Weights of a small transformer language model: untied embeddings.
Each number is 128 + 32 x the weight over its row's rms, rounded and kept within 0 to 255. Layers, rows and columns count from 0. Numbers have three digits each. The size before them is the row's rms in percent of the matrix's.

# layer 2 MLP up, 192x64, rms 0.197, rows 65-171, columns 0-63
028:183121090174088108086148202143111155167131168185122159109100147139153147129176086153129073129133191103195100111111103136122161122177120114136110124132070159132132118106116155105114154087202109
100:120110136165148197137174081145041102106119129134125132133114165176147090166111144124153152093113081152140149132184135089107174129149169064138140160078190122176170164100115140142144145084095110
110:096162142111068153123179195066131155140187098153147112116102149172079132157162146094149141136177060125125118118080144128148139093134141107112132135134125210113125142096081176148103153179135086
086:187067107181134177028099158126117146091151095131089107154106135127113123124127119157120067103125140174094161136095125103197151138100120183177145103131094138148123152152083136127157168124140177
094:094181120188112099154116135126111141101150118155123140104102084178064101109135145102118148204170101111154148145076114092105139167148086076130143092177117193131162149074113096185091155140119112
101:091148117112163194122122121153151155139096133146064159112175125169165118178142143049109141146136096177129121129103174106177190170164101090134163155116113127136066137149080121122130147122068080
095:094179137069179068133164147141097142123139079138093121177139137130120119114149139112143082107178122142106131190071097129077130120137136113119041193148105101122129171085103109161143160136182157
105:128138144140138138113084138176071221073146107111120110095162166078159073101128149105109114132184166109121115155071133083121100089161074075148105088149123106133141179108114096155137106134141169
094:137129144165122183097154088118075227111167132147105110109137172116100149179173182091151200087122140141129094137098148126065097123143140084118077110134106107116139157186137118118138164144106105
086:087096049149178131110174088116152114075104149178158142138124135160080185072142088126120148073089152137110106106116104104190143180161117157130103166121092121097135148146104149136164139089164173
090:139069062163111106118144163144143140190133142115181077115052138136170129107115116148110092139117111130112148123114154068126163155136113072066129129155117141141133113221154146107175143076140093
113:077155150130138188136137152091037099072176085132156106137127178144150111125133142168184150135096158187127155118130131061159102127155108099175155067099127128110129142130117075138163155096139145
091:101143081110157102076136145138119110103147147135135138151115127157118099149110082077177180144186139125142102120102137089111088108203105099184083141135085076106146142126176101162188134160204107
104:082073124106138162147181121101071137115139173120173149158157200077162105161128144145087129094110104175125150155091096089153124192147167126096156140132137149103132162148151143116059145166189125
094:095076115132091078137154132136125181120079120185159137128122075132124148155148110043134088109093142092114111152201197068120136142151105146105113137135063104099158131108133115058137139121126097
102:118164062141141153119144151140143148119092094174102077134108093145185084115130132132180129128171062159115141163130089085201119125086164086096144131149108160128120119142087195174109172135093089
093:114120079148064132166114129145094151185124087171161119167153080157171164181164139121141083116188163160093169145120111130115125066140108110109138158101135124065162073190086138114133123117138162
030:081062088102135125167070099120141182094157165149132086117095134170122120145085122139146097127143049111133082129136121092122133142127144078158201092185115122121189124189140140136116178115136153
111:106109119104161107115194144178072196115140136120098137161149128114150180163154108118136134121137128155135065117030142090183138110121098098138169086163088155159163142112077182127133127114140164
099:133099128094099122126131089179110124091162101131150115046168059102102116196129148118154142104180162130168121138134131102117163095103102069162179123173160175119175127114177107115063119111111136
082:139110135186202182075109122132114200147056135142110118191103129139141124137163084107127140085154107209131121173176128113116153121120100160101105188127134146101144113095160142141119106112148181
093:109047139120153119045124119104119138063123090147126117181141155099119092132149081130097112099111142122148141179147110058108166071138090137151079145082121082114118117180135147186095132133167118
086:141143073163136128119147158125126081110123159134108130106126167115123122110067102121194172136045142127143122089079175054123139140142121115151154176154125130138157181106136108189118104039157153
093:177104085128100155121235148138131147108122130148144090098170131144115103127164095125127167088199134149105107077120181095134111153169111114139160145137143131121083114175099121089147102075128050
081:066144166161177063070094105135148135134131190119156081119092097168120128108121102104167141079118141165088112181145127140074062127126086112190123158143093089114133154155164121135149154109158099
100:116126130148111123118161138156149124136193175141175085126120185105100119223117158121171138172205065199101125132131106148144158099163122116132134133110158153066113111138098170166108099129156143
090:101148156120127140151165130150084173069156093192130095174160111145149156115176114083143105193142161156098187113070152102202108166134140131099120197138143119161127118134144137075139168110146137
108:134105134164166158157139074103154152098157194152144140130098157153198134166155188131135096069100069174131114173147178072091151142104135147102145130148109105120096156162088140140090092090118169
103:133075142178110117189208160116182112149117127145111130105152073144131106139121111137168163119124117191077084149099127119138124118095121125160148106059112165174172174169117114149121151172160187
110:104022142107165119117090104098136097158163074164134113100153157091152091151091122106105160166143110148160126127079154072124113182130107125139177138112147136148145121109102153098086073126137210
097:097116082125140115106101100143139126175141075170079140075097121146138098098117135087085066090085099097082098174148109101110149142067040133138069148165152142140154136171123149105098127119149160
035:082128143091125115076100140109168147109146130130183168116124193119118115130090172131167127147134138132100144166131147082154121169170115078117107082118084101062080164173121094148035169128160132
089:153113126055124119163144120120111171111124114123109141174126145187102151123081146071141149112182147146103100151096149162104126181125084140196096158197099114127186139101084164162079135101181115
102:127076122168127122132099216135161128133123116108152136121187135149141160154128100084101164143134158145169179129070117075149171140079084145090133186112139145118166128059089091125104169120169171
096:122054089167154161088124122148144146096104114187164080135126176137120138123115186147178143122162158124130183174171147080131167097129113200093091149158104126157179124087161127125088144148170140
091:133113139136148106112205211135134162109084176142162148115114172131093043124117153123203073128132095118084175164122139145078116174127110129145130125165155107106163123152104137131178176128145115
115:098107142102072167114178080172148122137116147130189122093141181142141091165132152141141095142086186119164169134084228129163144158145106138152137156175149194115160138127110160145104120098111155
097:128104121160141079124146160133105188099128136168147104174176203114158109071153110160181135117170105097120095131130111153087091146055105076091170132101100084154145143123122193144145132114165160
098:166127116151140108127076111151178119122131107145178149097156147183108122086114107124159137078121122182081137121190114094124143157153071101079119125150044175084132074143105089141135180121150079
101:111104125082067067058108130151134158100142095138093097119134144174103113178145100111166155185116134202142119102074137146185108147126106081169102186101148101086157105156119147136126154146117168
127:085109110188126125074102129096089136138142180138136092055128179151147162097129205076124100115163106159148152088130175077145119172110117107111165133151122159168083122135118156134102093103125195
098:136075104084148133079107176146170125136181144122165133116133126171094115160176206078131087156143123122164088075164161127145110163094090121169169118158170141173145144140108105127098106081157182
093:093121146111145142106128142166149143086168126074059096163137120126150093140186203088115146086203121171099134082087178102155148152130126156114114204146134153115124131160092157144143107119178113
090:119111066068091157176133093174153135087123101127152076073136145086118101127110082112127093089140122118162130135129155112138126179084173052107148128189173124173063154146110106112132164118143153
109:100167128150142151097068166119126128139162114097101074110097152175134132186210184093127114121159079116111166130111172071119076159140075143116125145138118109138149124089093148198133150148109078
086:090158073161137136111082130189075145128149119104103133115128167152125102126187174137163093122050084085109119177117131142129160132091121184133140122112178149183169136124114083150129175116167185
106:143149080215138102135148097190137098124153180146157117198142128165107084189165174153139127101143107160150138093135128124135098159110139119179167147126127179098140090178100116090149122101186154
091:114083164141129130175109124137168158098162140170134156106093143145150173131118193155175097114175187099131142065148192111077090136117138093109146148131146143047135165150070138163127161153156150
103:095117109117062146139140138128094146101121070134125074168145173095212162114170078109183094136136083169069080143161170078148109112138118091138119085106176121097118091125102108098125120109150121
069:106182128190124209145123184119125108108138110133078114157121117130142112181166135123119036161116146148063102188092085090091104116129150108128175100112079113129179126114117118109123125163152159
098:119141097086164115099153124139140081142067177106162103127167157155129110113060085075190125133132158121121124122074153078107085127159125109172123151197119114132142174093145096118126138080205112
104:137093087152087154086113075140133145152160132187104150115177146122078160112117138141148174126085143132137193095088120117104084143096086128128156146154127188068138121138103151198192128085119178
115:124095129106118192075139118123168115053113126167114143086107124162168091139129120152199167159156131127127150087054190109152147129167152079150121125144067147103101126096072150172089132116123126
111:187081157162137087098106049131125087143145131157193090160105096167129144137181141125136060081170097085113080135131183089107144138108112134131126100133082151109127166129092106147073139105141157
102:111142127136141121129083048082110146160120081156133089153111104141135104136112135109142082069154157097059180108119174078144160118151124086126062109083120174139150140134096114148152138058186117
122:114158130097097138129138099117112188085110162087132165118091174103129073114110189129161123087090079111112140134112144112091132120147091085134158201161105169100132141081132188075142108060168142
101:082101098124147081150090130126171163116128106089164086101137156124143124158155169106105101166155137091105136191135170104123138098168108160137135129146143203104092130064030152166101125104177118
092:166143085166081136039130101111141126123144187099117059136125151164129135049146184143193062134108141099184113130125102072117134143116127109095168146136125158093122138132098145135126153097094151
119:123089102147079135097136144120147117114152113099199155129101189117096135177103141082160143145102118133147159128130118095106120163139163049127192107175107146165052161093091153134057136091110124
102:150103147149065117114120129122148152142135128108095097173143116155149143126156078095141169114107149187195111129147176081071165142124047111125186119133098140079177175162168130102086142125175105
090:141139069049144123112068133147081108110108107170096111137112150165156129162111151166111072173164134118115123161132138138138162102156070093151157184130129153131092190098196102077118146083143110
096:126085039114107096108113129160143155188131125181101105110186148154124156173135162147159107164062094173158124120099144132136134143106120109198124134113179087175162173116106093082150133116160104
116:137125120102116129147163145137117086087188085156101046077096165152153117122140183174127133070138088181129163103104119057149097128131110093134112108105115185056086142150107140129112109127168130
116:099107124115064127151163126141125171079154135136122153116177144161138127101169163097126072097152172181079126147189122108147098091112168068107101129082106174120085115120040147138095147143102150
095:131135152134136110102168127087088091165070116178121095101125141119169096134153166079090168111163125127150117145133135054097132119083040095091147152129141180142177179099149085122106129069110137
107:096162082136171147090175185165066173134131103099127119116124130137162157178137137122099175128136112123118133149113113113126137165160093104163156108089086170118140075164057167151168163044108138
092:141071141135084174134156163086122186151185153167167129147086135158127096142146144059158127144159153159136140121131147038082140096094097154090136139120139115117126205128133145111092118163139065
114:110107172099095154141183118088150202109156149139180099143193149158121123113161131093152166169197116113122154143126131156110117126143144098088122222094124161127159173143128156189170159129125141
108:107137121131154147172123171155085161158162062095111096109079148175127119149135128147108100111110135118093134081145182092080149103113083052088138133166129163154172122134042138080136130098159092
116:106136149093094147125155124114130131083127146139165132102164070157113188179140171110094126150132152188097119136105149079094128124093168082174191153144165168094146106116157177143109185205106143
100:108115081204120095165119109199164138126124080156143125101123097176092145153103122147153113174166129130090136182168104113179131131168119123154096117170161148124137211062139144164138128081159126
099:104096137129071119196137111110144160148154121124138112052091140106168112143149127121126115070127201161127146135150094082162088111216129188102132180157129122127147098139085179153096155105151137
096:097147062080134149078116173163068167108135149085163117122152135081181072100140160125124164104155132115131119093142124114091127132134106063195142132101179077098148130088116162139146162080159098
102:131135062090083089123143163120077152126133170167154132159191123114188123167166155143131117137095115143102110138173121107075112063121117064117127110137165094144113134192101103156179149125170073
105:144113105147128129111167068112062147140161185108116112116149143188094128185157178137129098095142122106102074113092079089184158092126154074165105167146152119114096122107084151139153125088186164
112:078148119145143119114131163155190137102124141096153109125139135129137145209110144112132155145221060152091119143134142082083117081087117127111101105100129208113150169172116123076171138140169150
089:100131099128124094135133132115143115112156187110121107061137115208155137185144156064142125152098106143117167083073143072133132158141140051104161089127075145095156145147062153154117104115094142
100:102095124061143125146111112148175166126142151152155148044154099157127127091084174121157102103187189177103098156133125116159134136171077097111102157133164175078094109121168137179167130118130103
112:100065104144115069081139113187137129134139086141169148100177103078130181119121162126175099162177110075061109152140140093102102201115095127129149098147137169134125127097158080116149174109119140
101:092098138058106084109120096137123118081135100131173150084161125121155135184089161093152166155142144120133072143083173168114147148142142135122155170139183196162121093187119146173106153110163182
097:153193081091085170111137148176138122089095098120170171094141144179139114123139106192108159141105097158135075169121211108107107157129102106102185153132155155156172139083107131158118158097125154
116:115090085124120167106074171187112154081147123123129120158124148181135151143141100098130219093176104093130194165116137099143113152092103107096136086175126179129065140127111101123104135119147191
052:161125139140098074128098143125193135113164183097103111130091130124050092101086151120135121109101143192093123168175104132128199155127083123152180173167156111162109128087096156162154099089150128
112:078168119126141126142096141156165112093152094110184165118124101096112136130119143133176138161173198133105107161111144081128093128137143043170143166152076109153205139098085091182128119106147090
091:195093165137034122141139135138089130171119168158125124155134086143110122106189112131135069167131108143104119156047087072106166088161120133170172113133144102144157137096111151125100179151129102
112:049157087139178187120141120147143130154094128136110131092077161172083106113166120095117087131191114197169127161129141114117154162077079130123104134119144158147149108141156085167085128076163163
105:051186152107093124157099102133136144096149125152112146126176181144194087157134146148104119078126075157135117139128200125128117175109089075081157100129165167075150162142085122093139122094116107
119:100130114117146149115140125157184152106142062135116100134128117185102152152098151137129124129117072180162108102130159113064161145048142107090196172161129119055096113167110120135117185182135141
088:080170122106122102104121114094157118126165097157131142096137099217136174124127109145173085142122066112135123151153078064100132128164146139158134102155129118134196174133165086124128190123116209
104:153171143112127140148160053115133120116096118180147027074161101128142070150135126108141112102129130135127120188130134147131120194136108101124146103136096157077173115216118120100160159097116157
086:096146108149122131102104111105166158104130097204161176153191110089113064102169099133141084097156133157144110122094169165128156138129106093175083175130120112067175109111113177125158116177164164
097:112065138137158130096137117159098185116221125176215144110114134099134162177138116128130105166161121111169170151160113118159113130127077081143167146103167118113146164126159114056095136161133131
094:092060081108097064178179122171130091128136116179139095090170144129097157142130172081123133111130127124130117139146045086151112165097155170161133116115155127108151171081147177135127125102168177
098:195120065156127167130128146131094172114139111159118081140072114227117093095179137133151175113121181147125117094112195083110160136113101123109124075125141152071152128119122125138156178108126151
096:127119102105141156116166042156140080161120178127145098151176107152145149182194137163147171150110097071164113160106156106134135111075088115144172119165126154092165112132063141136167161095164131
103:109056070147124123114134109130105046105118111125098150084166152202157089119121127138153159088120106125148110152107145055126169131130077138138166124056161098083142133148121147118115077081154094
105:145055129128083086125153140129155186121168084186212069147099137095128117153125190134197133116174141134153155109151177125145151116147114064101129126149151163127134120112141132129133072134126180
113:111114102046099190128126131228133184102144079136117147127158111093096105076132091127141129072123120142078101158140119134119119124154146111148108169119134130190178108161111118170085089100171136
088:117134189096105088135147114120106104167096074088181124121155147185161140131072102183125159057165094177090101114055142102102118145131097106124130152164118114138184157152129131102104098101180120
104:136113144153070065067170100136095158112149131191070127158125142130154119126109092075109146194164123143131115154108137090140159068147090103135159090161145170127160130106128143172168159204142114
099:120177144178130157168195128095158121078120089091138121076139117135114106162106145147166116216121113161110138144118174096098089087161116058137150173085120164102112151167076140160143159142161129
114:095101133142090149137135144114136152077177115147180160166136075126188135162184104097161092146105106091143123101085156052169084130109151064059090158121166169122096155138124149100120146113133112
092:117107129136127167123100074123142103149145125147168204119130148172112076170075091074164080127115066142147115130098089084075096069144147175144071170153114162151133104100095159149141137134103154
099:105186118070145109113156117158106153149153056090120126090127121089121105182123120151144178129128146155125090142102161065121148141077110086167138131102148172105152079140074108086182180083145170
095:089096070153110171138158076167126124082105111134134066095167103140100149117138080179154065114151110132128124151105133144098145119115130072100105096099103145128175117063072126188062149149104120
123:098141142155145088102141158077065148135175152128126097140148184152131144156134129068146117138118113182119189100143108095154145170178123106128125128149066149101136099144066129151039168097132183
067:105154175102139074127150163130127130115119110191101064074154135149129142124146096109149142184114090133169161124058110148159089135145099088163108129183105132054187109182145086143125147119167150
# layer 2 MLP down (transposed), 192x64, rms 0.0485, rows 65-171, columns 0-63
029:187131153112137074118156171154166144135127130118111186045083111149194113104103163088175126093134184114141156169130107081112113082132146155135145108189107135135140126134198162125165090152153139
111:109223103143196127095147170122112106158098156096131132080113118138136180148113129134139114129125156138152122096172078137132158085134144174140102142092086047136097145105176110160178082111099177
105:080182105126117108112197093166155160143131125133094119169134133170146155153128151085123169135162096129215102125124113054117143141097079079126182102178123067115157184125144119162106114109137112
082:127160161095117116132116108075139148125074084162149145156152106103137130108075136171096046187100146138112128079136094106136164152183168092157105129191131104143176100150139155179125071096125090
101:082117111137114111087093158068167117144091084114108152129175106073094132099125126145103150151123166119181153116096217156164147141166177154170193150171096122096151129081131098154101157158101114
091:120118168101176117106164107077162127212126096109128106071128168132113133171139141161128147132153071081177131174195110122114138078083131118120109140187083086101102163089116126135127083169147143
096:116186155051162093160163115127128111172120133097119143191067164121105157174100121141121150106106136089143150086108137147100150058107109176141093134132095141173145130099177103114173074180158129
104:122080119144125180086097128108152140129128111112131081142189143121143161042120115145112169121151173158140130128079188108134144170204176122121133123055126149122127110155152085108173193098121160
108:117144090117128131189126154170113136112155142105023145175165118101122114110097141145177095066122143218135135106141130108187118140095136133189096107097162127092171150148109154152126082147149125
079:179085143115145110136146186084148174101108160111170115125156097119101123171118112087150075054134165118164118149125082121165099156131160141149134150087107124177142100215104173172139101141156081
094:171178125092209142098147105164138141121034084099127142156136137106136139136192121104090121143117143132121133128160157128176140165123135142087094102152137118101136147174120159120112220061167126
097:075049120162113055156194142158113136120116069103152088119087139131089182110168101190116130109129119140144141097120149167106129127116124110120194135106197145104108099124182123117113167086118146
094:093185123093157071146180127168121149128124137113138112152137113138116144149148154139090156184137090093211113168113142177142106171169166089196093062143109100164146108117178132150142107118132180
102:085131124205122152164107140159083145163121147126127119143110127093161116118135101162071106104089133159159083106030161164113160114100162136106136174097147091079131134088175193161086154134113137
105:079125077168101147170159096099102103174130086174130139133159130097138113153152185130104122121115141124166131138174122123156193117195170119123163115076112151150141201097096083148187159154088159
098:145127189168129148112157104162104152195140100139181124090178186113097090145139183145082096157146181127187097160124177140128189132063125128166086120117147104122102128127119093124176154140097124
096:099101137133144122048153080168112113183121046140144130083085151139121123127065136138076161108128139148108083077147119153078141080161098138090101106106185106141121124103138107120114187106115180
046:150172148123203146119180092136118132138150111108100103088130096145142182138101141194129087134150182114112075154170135089132105121095153167060143106095136071087089125101135097099154055154136126
119:183153153074207118096111166152168087102131155141044135130109135113132120165108126110121136119124159086106146096186151193169064118145130142126149090111088065143095142152117132100122101130074139
107:119126147173144120073112125178118145109150132130111112117126109116061088137130162083145205083150109092132146153117110099095081128052112100099104166097164147134146126092213161145093103064100118
086:176162143132152203110110124102115127146079061088141129174124092083146165125162096126100158182108088155058160102111168161160176183127141157132070119139136141116121106127140162069137127131080136
090:093146101170123111108179080145127137151097087137183156129179112105145165132157126169085112182105168104151107103152140115136170119162127152122091116068156078154071135103136091092093144057169183
094:130154129169093143156150118111127115131134171078099170139123117081119103129092100104081195110059139042154158131181123178157154131141130140085148094131181159093135181114149165152076099088128142
097:066148136108162166150125149176086068133137122121139072115144053180101143110131138092130133091127105143168157141131129195152130153082137126109135121132124153120106080165120163102106029071125095
088:106199209116192123149152115098126093193143131108154120129075136129110127099157165083164139149114138057125125099104123161104085041160117138138095093128158111128102126105189097129123126163129121
104:171125164081110126092162109143179168144116195161073096111125087087089143126160104139177081076142196137092116137144146149137191079156140125123110086150144201119164083103110144146126128133119126
099:118127107061116123137101202123143112103125094163125139173149147171131102093124148148111170143137097098160156122177123087089104103115101080086114190124154138074150089143050054157114135154083134
103:099131140102117083144079138154059138124168120132124118122156078137138127042151140174082116150112167146116144145136116178129140155141215112189128094130154108150087105138078106165108091197165129
103:123129083123116081127165128120160123124093107083097131118141066113117106176186105093147141171122099092103139118149128156255131131165090168113126074157083116101128099161124157087125130160105133
114:035095110143105065150094123095084118058161096183116138092119045121122171163102165088136093198120149099102093090120124115147153148135132112148134127169140130132148143111163149099123094101132118
113:126195105118120111133146128113119183165076089113166163168118129119162071114139108138059132191115125072133095182124098146160106127116116167120158063094106043185134140155118120128133090139127148
034:198081101119171158218091136137134117142186145111114100120118150130081161111071066176093168151163151106127139172161132143079106153139167129089144121135122111138117109119130139140150179127085061
090:147105153104127222142120145168096156091117135121098157102066114172164086120152176110107130099156127163154162112163119156143111087143170108060119152102220134168106140093165129162130135149118163
084:049114059095136153129110059144125124156152172140117112108113107132121131152177157207108137093114152135068126139134120115067152141153143128153173160207171146120167116104176166108112151120113154
102:138175135163072115103179120089112120147075114079101074142155129143095193132093116150135136182133119103112089135128156184138140141074181162137108097111158122092085123090160065129059123145092144
099:111126101167164127132115156051123177143057151123123143164134143091121114098120126118184130149111102139135101152094108153153071123136165151110057095185097149207145112145140149107141063192131142
109:148125091153099197162146105097133182163178134085150131132157150107126149116109127162103121132126225148199182150089134140149095123135180114206094127164184085127112112147138123144112147119160130
083:068074102180141122139148110122120163152163079105073128118117145092162145145143106141127087123163158112137150104124154162140125180174180100116193126183171083096119139192145186148066115101118129
089:149159169114164157122101153107131094139119119124131153085149126147096139138059138098132156112072149084155080150123109122123102065040110121131135110044101083140092128085123135096134130209135085
100:152092146140125164107170077131127153168130089157161191118142158069102130149161117107131207144084118109154149124087138136138178073129160103115138112120083185176121138194120133093136202096140135
113:073146112110077161194125122145127146156126099121152141084067182116095118124194083153104134149188186160152085133149143135079113126107161096169144157184170056134132157117140134142152141152120146
099:132100142147101190129123062132171144093125119081154126146093072183111111099135155134143140139149151172106146115172099163133151112140122112187177098071071119151126137095182124090117107101073202
102:192099177111089187176154086159157101114192120159167145119116114059104117164110120132171173101113115112122130127183126117163137121119139165080110091194084138130101150153141142143170172175123156
095:143200140149209121123100171188107090186079167108115162109139119146150163114121170167139150134070105094203117117142110149121160172107082084136121093162160093085128134143137152102120092125108126
109:118125098142102163211143106111119084097065117094119145151075162164138153080126122149143167115125095099069123117147135155143057112135111153078137111113135213165156145104139149071139095114084154
082:067120090100117140178102116123070096177052098144153197071079135123122063143125147145068143102136118131122114129129159170134153109093167153123142148104161103169136150093181075135130134087130119
108:152169146157121083149175154144103160125174212126160124122175137099142155110130129101118103085149149132077084195166143120118152055149156134053084121120143181123109144099124178173130104154132126
089:109218109122122102124106133155118158116103154164182082124139075088129152190100153119129127161133142104139135178069143107154142074085105189158121168117096066111117123185086118155153118142162096
096:153222139137131100102138124112139133168141152131150127133192149148154054142121064123093173126134129074087153153134116199142130127086111205146088095106091129139122155156108145151138075153085122
082:126149152140141046120129145092139118149085126118186062163088121105137105145101142128097141115089127090142168157162155203193122043139140100137164122127121080103148102069110159167130115104104134
106:098193112080141137093176124152167085178081132102111148132170128112155139117116054148117147175109123095131110110108118129057101090057172135142084099128137129096126108129168102093109140143203161
105:177107117156086154164091156148145120134130088138149117127162118160100118051100132159112120173188141098096100117105085129124160157183169173096067103138157111077094120129192166098139110156067134
101:122126109148143147124143107142130141083139067115086177158102066113156068139167122143089187147128174132036172100054173115162134148142136136109134091115108157099116123153136163139134131099106200
103:088135107150108160105124116076142079092068122146081160128151115114128104083153167124134158144141110098097071120134132094110096116100088084102123129178215119153148216142124090151103189127163140
103:148113074142052121119107144100073120083150105137122103141121184204145137156124153075149084120145163185150126186143100133187124089142139148161185122108133091130166125060138128108093114150108160
100:196161152124192156104184162131103164121133156117169130145101139131148052144083112088073154142117078084148126167155115128129104043065150145138158101081155116145114103096140105131158129162115122
101:125161134140142139105205114149101105152171116152150153136131116103158088106097159119157173181098089139171120173139097185138163087104102081179168112076092136150155149133115109132169160133035146
087:080140099126111131111078148111172122076113124180130119129140163124123158172110152128133056096151188121144149150111111128123160176142132100152139198089138108111180071189153159124115145032114143
107:171087068144124107092176088084187112146164140150093125132113069103165106153167097165128162114103150139068148079093146102087109098149117144086117122150106199134117150120111090115198166101127128
088:091106099160100151103159101136111143125121107148130177130163133053095173191183111170129177155110186168185134102078136135116131117144219111126141166114175157121100117119139143133127180085119110
091:129189130149133131149175096095152170081131126097144115149159137137080159149126184144116129183158089084169142104160095125191114160120125171201100186174091127080173122123157105166141132082120135
101:137131132079162121141127107112082103156133165126097101105070093095140163123139101169141113150130136119138164119132064053081089060102158151147109113147179068162078123107145081073184134108103120
116:143159098094169097147126158117088156096132138130079104144089106183172107099135078148101126160096131051134114082097152130059088065105141158158110136075124101116093158115155133101127074157138184
110:076147151184116078104107157067133094091136070073115164126140157149153113127112133107123160119084136146034182107120151145129101149141139191126110106124130166172165088145181154088096157138106113
115:153146123122094147103241134144098119138152119123141127163104145101085109142149081142099097124114100048162209146153125078120121076097123129118058118094153098109135130155123149134088078123116092
115:152156169079173149084133100223111135116123139112144132128119139101087106169092146177118085110109156110151126074168180096153126116107073136127172125105087094089140075129204110120178113142120124
101:172144162173117179128198120134132098159109077106117178106126069086163129090126127126105186163144094091125124137129146120145122135105074146109143124126095091097108137105141100116120073191093031
114:091071157143122106094122109164106121129063155154159095146124090124096158138205114132060135192143136135166151183193151126151176095156140139155119153177105106153112098129130119068117119144177164
103:124101111144114111167146128152137133121131091121146180117099082072169126199204084085138168136100133143171073107090181143111122142123157125054160151120142127151150183139148116156138202123167127
104:141159079171077083150104108160117140140178079117125122099111102144121178143137147107146140135109121114107133136092152125142181110097153107107218204128087099122141219068156120152145126171118112
098:155163179119173112125127092099159184127175120136177068126165145206098118141099140105156119186152090120146216154176083154132129140148100102119127142141104080119078142127112120153135101122100180
094:108128132149139145127164119069108176097153143108232132112151143129073157136091072133117090063140172176192158130145135096150138103109162199175128155138133140124110125116125114122140056147114118
094:145158191132140107149101111161156173132087176150094098141119144125078135144124183157142166144124025093152137105153105156144132114119109080072125151199098140146109063132107171107096104143157103
103:142088111128090153130138135067170124103091112119136138114090130104145122128160127120109128170138180149151187076199169145074163185131183119110168114208114145188127144119092140102162109124170165
112:100112111128108154130131120113122089147093133126148137137113099154233137175165145127141139108107147059172147161144131152161127060164122133145075069107136110126101183087116098098110097086194178
109:127124128085090149130131079134094090179105152104134117089108129113158133171145125101124112115159070119157067100165170177116065078088158121059099157108152151208067128126163136128125127167103124
096:116109114188071156153092174137148103120165110108132124153189077151100131098163103074158141105139119137161108176124133141135081138051103139141125109176096142037173090121084152151119114114110094
100:143129148168072134120148158160120092079135092170111116164136125164126082110169153055117123103112139108128127129175094095107085146195127149086165121178163180157179177125155124094117148113200157
116:135121140187095140127086099180138144106107120109106092090139069128149125154199139157093159155120102153107175133141066130149184091121152206072128112083171111112116131106171144133192149149093117
106:119172108148122105089101183136111126121133167113101147113107166164144180115136069175080053173165154136171133142126146089146174067102125171103150139069141105127164085077100130143109109186122145
099:181159167131114128142135135091069125131066111155136129150139056180202093101159117071141114130072113108107157134162170174126152135124121144121173083138104114168107142135124081113093110154049134
099:158082119141072190156191144140110063132169115167096132149100140160114124128159152117113114060105165163088151102086165187196132114150152129100113168124130195118157146128096145088114137129140086
052:084076183125139118198109126126140140086157152153072070144072081078115126112150123168089112123090140145124176147125128152097156109145098085139152189100175099081107137123115136118149153072133070
099:089125097172046191151199115115070135200150100147089113121088128105089123100157121167134138121132129173134130126105131091087123101139176123085138081154178138159096137093080150119152147104104158
092:178144168110119151140184150134151140130149168089088103112085097088059121111109113162122143198117141119138154153082182190144144086158176185117142069112138119098109099094173130129146075152132102
109:140123099146185105153157128123155122117125129115129147176158106127130105127184083140063182156187134163170162125124177160163144199164096137170154112145135097093171132158149099109118115055067095
092:147133174123161141127161119139105118194168164113145160136167205129113126104154155167177163146161131134200125125169083196127168120165142167139099112135095131111068168117203097141142114123141165
125:097157137085178155179144137159155094139107136120142176121078124111128133179122097124098189184120089117162137143144089112139123089083173138093155137130120056106130119091146075185150048155125092
093:123144146101119122128181126116126107139169164127053140155110148119081129174111150175113095099139159066144144097113087127116122093034135126074128079139159072140098143105147127116150065197108100
096:113087141125106085118108140130150088171119138102157092094129087128103140109233150161095106128180152178114100086030151152066096102115152165092141149131142147129136099081149117154136169141134132
090:076122162108098142129161081114138144154104150163082103092085111090106147128214118152035106053108167129122184089115158133152154145111176098105126100132135136125107115076124105157101115175138133
100:166091131206155113133164122123082121112136089147140147129100113134103057160134098218054110123099115118190116145131141130107120127103073128064152098080085191159142145132137161113141136142135113
092:146118163128077185124170110131086055132196072172128111157144177159138095118140150129152105144108112080134140094119096143153110137114160052110099140124132126134054159093085122106161084078150131
100:104161124099123172132180193078112172094148119115130157116141133104167066157063162102144122132168135097177160172115084109084184159152162133172082165115155169143135124139103138133103112150073088
097:120149149144160161134117080102117160138121138158126168068102134151160175090166117147074128111072161125130130166172179145144140137097169199138081153120167067128112090098149133191119058089138114
107:085130108126060144107067120074134148073119145120154157126119129063085157082136154151109133157110149111167145213142156116088123099081137136126110065103107104146154081091151109125129089187103092
108:164146103125129140099141095077171087145140180131106050121064173148144090126141080147111179091099137190101080079156155131148157095136160140125146140129139080164123198143100150129177149129159118
103:174175133128156140110117107094149178144093144091125130130119115157115101095107111225120112143129117101182151155128096135190077115068150161087063103060105103124108091163117140079141106160103131
092:182116133055156101150115190141117088157116133083160158144117060097144139116136097147057079102124106140171153091114144104090160137088102149084090126124153121150124100142147116127177073111152056
098:085058103112126085119142043129099126125060141112113108128101106108134096124182133127169085187135128125102087121118129136112110120102100134137078143207141177141168053099096123103135131178146147
094:132081096109119149138156102122125201107116112091170150141114084112116100103158175111156103164163149215150116123136162163124122133123142206163095099178194160149140136097110153120105156163183084
097:190207166071181124114039146126152122120102164099152153114132147131122164103107131094099065138128142125149138078150115165142128157118114134108155097096111059125088085113139094161137070116111096
096:181104116114154098111184093129099083129098106153130178140055105118144099133157137172126175137064139139093075080133104124155100115129120147071099077132119152176089135059146121102176134172122162
108:071166136153097122074109117087127205169140083118069100066113086108101136092146147135098108145089168042150133122137171142104114076109146158160100102107109087121103140095125166126114164119140159
092:173187123133164074160075165111091094152085157095084144127146129124165152098126096126090072167118098098148141110085139195152141149126140083144155191168113119098173137156128198151138097109112154
105:052118105199070110133156145114138095081104142108091090119123110092116144080189158106137174181127120142124152173084144134158167074155165120156127152062121117143159098082143104081114135127131163
079:107162163156151160137186156188138119195059110091118151140097095136122134103156131118117181127063142147113163094105153170153182063105125123161092105143153114121115095124162108083163188110098151